Weights of a small GPT-style language model, trained from scratch on English Wikipedia: LayerNorm before each block.
Each number is 200 + 40 x the weight over its row's rms, rounded and kept within 0 to 999. Layers, rows and columns count from 0. The size before them is the row's rms in percent of the matrix's.

# layer 5 MLP down, 64x128, rms 0.0742, rows 54-63, columns 0-127
106,165,191,200,264,208,240,131,209,230,175,162,217,234,281,210,213,268,286,213,163,175,176,176,172,162,145,229,267,180,159,178,221,137,228,177,192,203,235,251,241,198,205,149,204,225,296,197,181,119,252,170,215,247,209,255,280,188,130,232,249,226,245,187,186,239,221,264,235,292,148,174,174,213,208,232,215,191,212,165,222,143,181,209,213,161,220,169,198,240,148,199,193,232,230,283,249,245,197,230,178,203,162,117,174,225,160,197,149,181,269,193,168,148,232,279,198,262,221,196,238,166,208,158,167,158,146,219,164
093,178,256,174,183,205,249,242,231,163,230,173,177,216,242,181,139,178,196,193,167,218,243,212,199,245,188,221,182,213,219,196,319,198,211,188,289,198,273,206,174,185,293,215,167,187,196,148,163,131,175,191,66,210,216,147,182,143,242,218,226,225,179,233,175,154,164,154,239,238,206,178,204,245,185,176,169,176,175,187,190,145,221,256,158,94,233,153,138,210,209,181,263,229,266,238,202,184,198,137,172,174,206,176,131,164,231,220,208,172,226,179,150,282,140,170,248,127,210,240,247,178,245,161,223,234,225,197,219
091,120,190,208,177,234,205,237,181,199,210,148,254,144,142,155,264,220,216,163,161,157,226,198,235,214,208,250,199,165,150,228,229,179,275,162,180,141,266,180,197,285,227,164,198,270,222,259,169,201,183,157,133,170,183,235,260,165,193,287,182,256,197,214,254,216,159,130,201,210,207,251,218,241,240,156,195,197,233,230,180,214,164,223,174,118,245,311,196,197,163,163,194,236,140,240,149,175,184,163,163,213,207,234,209,176,215,231,239,221,215,210,193,129,250,240,230,97,214,191,174,297,242,195,215,215,160,215,194
091,178,225,207,227,300,236,256,125,210,179,212,116,206,247,148,192,243,267,234,189,239,274,235,191,296,217,210,219,207,249,151,179,214,253,158,197,184,295,258,139,153,233,176,243,207,166,221,263,180,223,179,166,127,220,138,217,190,198,202,198,150,190,222,221,200,233,244,182,229,165,199,226,194,218,146,190,206,143,182,230,273,247,218,230,199,194,221,192,127,208,243,167,190,214,184,186,170,158,194,214,248,264,158,161,267,239,162,198,235,169,236,108,172,245,266,178,191,216,192,188,218,153,237,209,114,283,212,207
102,197,183,220,212,183,248,177,129,109,142,181,167,206,179,101,170,204,125,219,238,230,154,254,174,300,162,230,142,157,209,195,132,214,214,273,161,243,180,233,216,157,180,199,153,207,176,246,163,307,139,194,240,216,206,205,187,254,151,245,185,213,225,236,270,162,238,200,134,188,170,217,159,229,199,223,223,207,174,198,185,242,229,257,207,231,168,151,194,138,247,201,222,161,202,208,164,185,208,247,207,208,121,186,208,293,199,171,198,157,168,190,194,205,237,206,237,257,183,252,216,161,128,209,153,144,283,190,165
106,213,207,167,195,161,171,262,245,198,230,242,153,151,230,202,140,175,193,227,165,245,242,165,191,221,214,167,174,120,210,208,183,284,213,211,226,166,159,218,186,222,225,207,269,179,195,229,156,194,182,191,171,221,278,123,168,160,198,229,122,250,159,231,230,235,256,210,237,211,195,251,185,240,246,209,199,287,161,179,195,271,232,225,196,173,204,202,119,178,238,199,211,185,133,201,153,164,192,135,208,283,261,158,184,221,196,226,193,245,227,204,155,212,288,110,150,213,187,261,241,241,206,297,255,176,270,258,192
099,254,186,250,211,158,139,246,176,191,182,148,233,207,176,178,194,225,161,173,213,221,315,247,227,197,187,230,224,207,267,155,222,195,188,209,227,125,143,279,151,221,144,210,257,178,190,227,179,189,191,188,197,130,263,182,213,241,206,221,194,153,208,261,245,186,158,147,219,241,178,236,183,179,123,238,196,186,163,232,128,159,216,227,210,243,176,127,209,195,268,159,197,172,206,240,176,186,214,225,200,230,236,237,158,222,170,207,214,254,157,217,214,11,153,151,171,156,212,227,249,186,176,221,197,232,167,204,250
104,206,216,207,167,230,195,174,187,297,215,190,261,184,183,194,186,204,272,151,265,99,176,157,155,169,231,174,135,170,200,213,268,151,161,164,167,208,198,277,280,208,223,153,241,181,204,187,233,104,277,158,209,135,150,253,188,263,194,142,220,176,194,213,195,200,207,183,226,216,188,208,228,168,151,196,135,160,257,105,169,118,216,220,247,220,201,197,312,235,138,242,214,201,187,194,277,247,209,169,209,242,152,232,198,233,176,247,224,201,221,163,210,219,165,137,204,182,257,183,199,200,194,218,220,183,208,157,167
099,215,156,119,240,219,148,202,227,194,256,228,209,153,143,139,170,187,190,250,250,173,205,195,178,265,219,207,184,253,187,206,142,164,169,200,224,230,233,253,222,156,196,271,156,171,222,189,260,165,200,200,261,140,166,203,253,181,175,238,171,176,176,168,168,191,204,205,209,192,159,236,237,256,306,215,135,192,179,134,254,149,193,195,262,209,125,158,139,172,140,216,211,229,222,177,301,190,188,188,178,176,229,198,231,161,239,182,263,214,179,195,244,227,283,217,242,267,174,188,221,263,203,151,260,263,126,263,203
101,243,239,259,235,234,191,207,236,186,254,176,167,164,197,160,224,223,222,180,237,160,203,131,319,202,202,148,243,193,236,174,208,251,288,260,197,210,232,183,183,204,174,222,159,270,271,191,154,185,101,170,182,261,228,175,150,167,191,192,181,210,219,182,246,156,205,172,257,243,186,204,155,230,149,185,199,203,190,179,136,223,234,216,225,168,275,205,217,183,193,207,212,231,274,256,251,170,272,228,236,134,130,192,197,296,179,200,225,214,120,196,195,200,120,231,201,226,102,200,188,239,218,201,198,193,284,221,201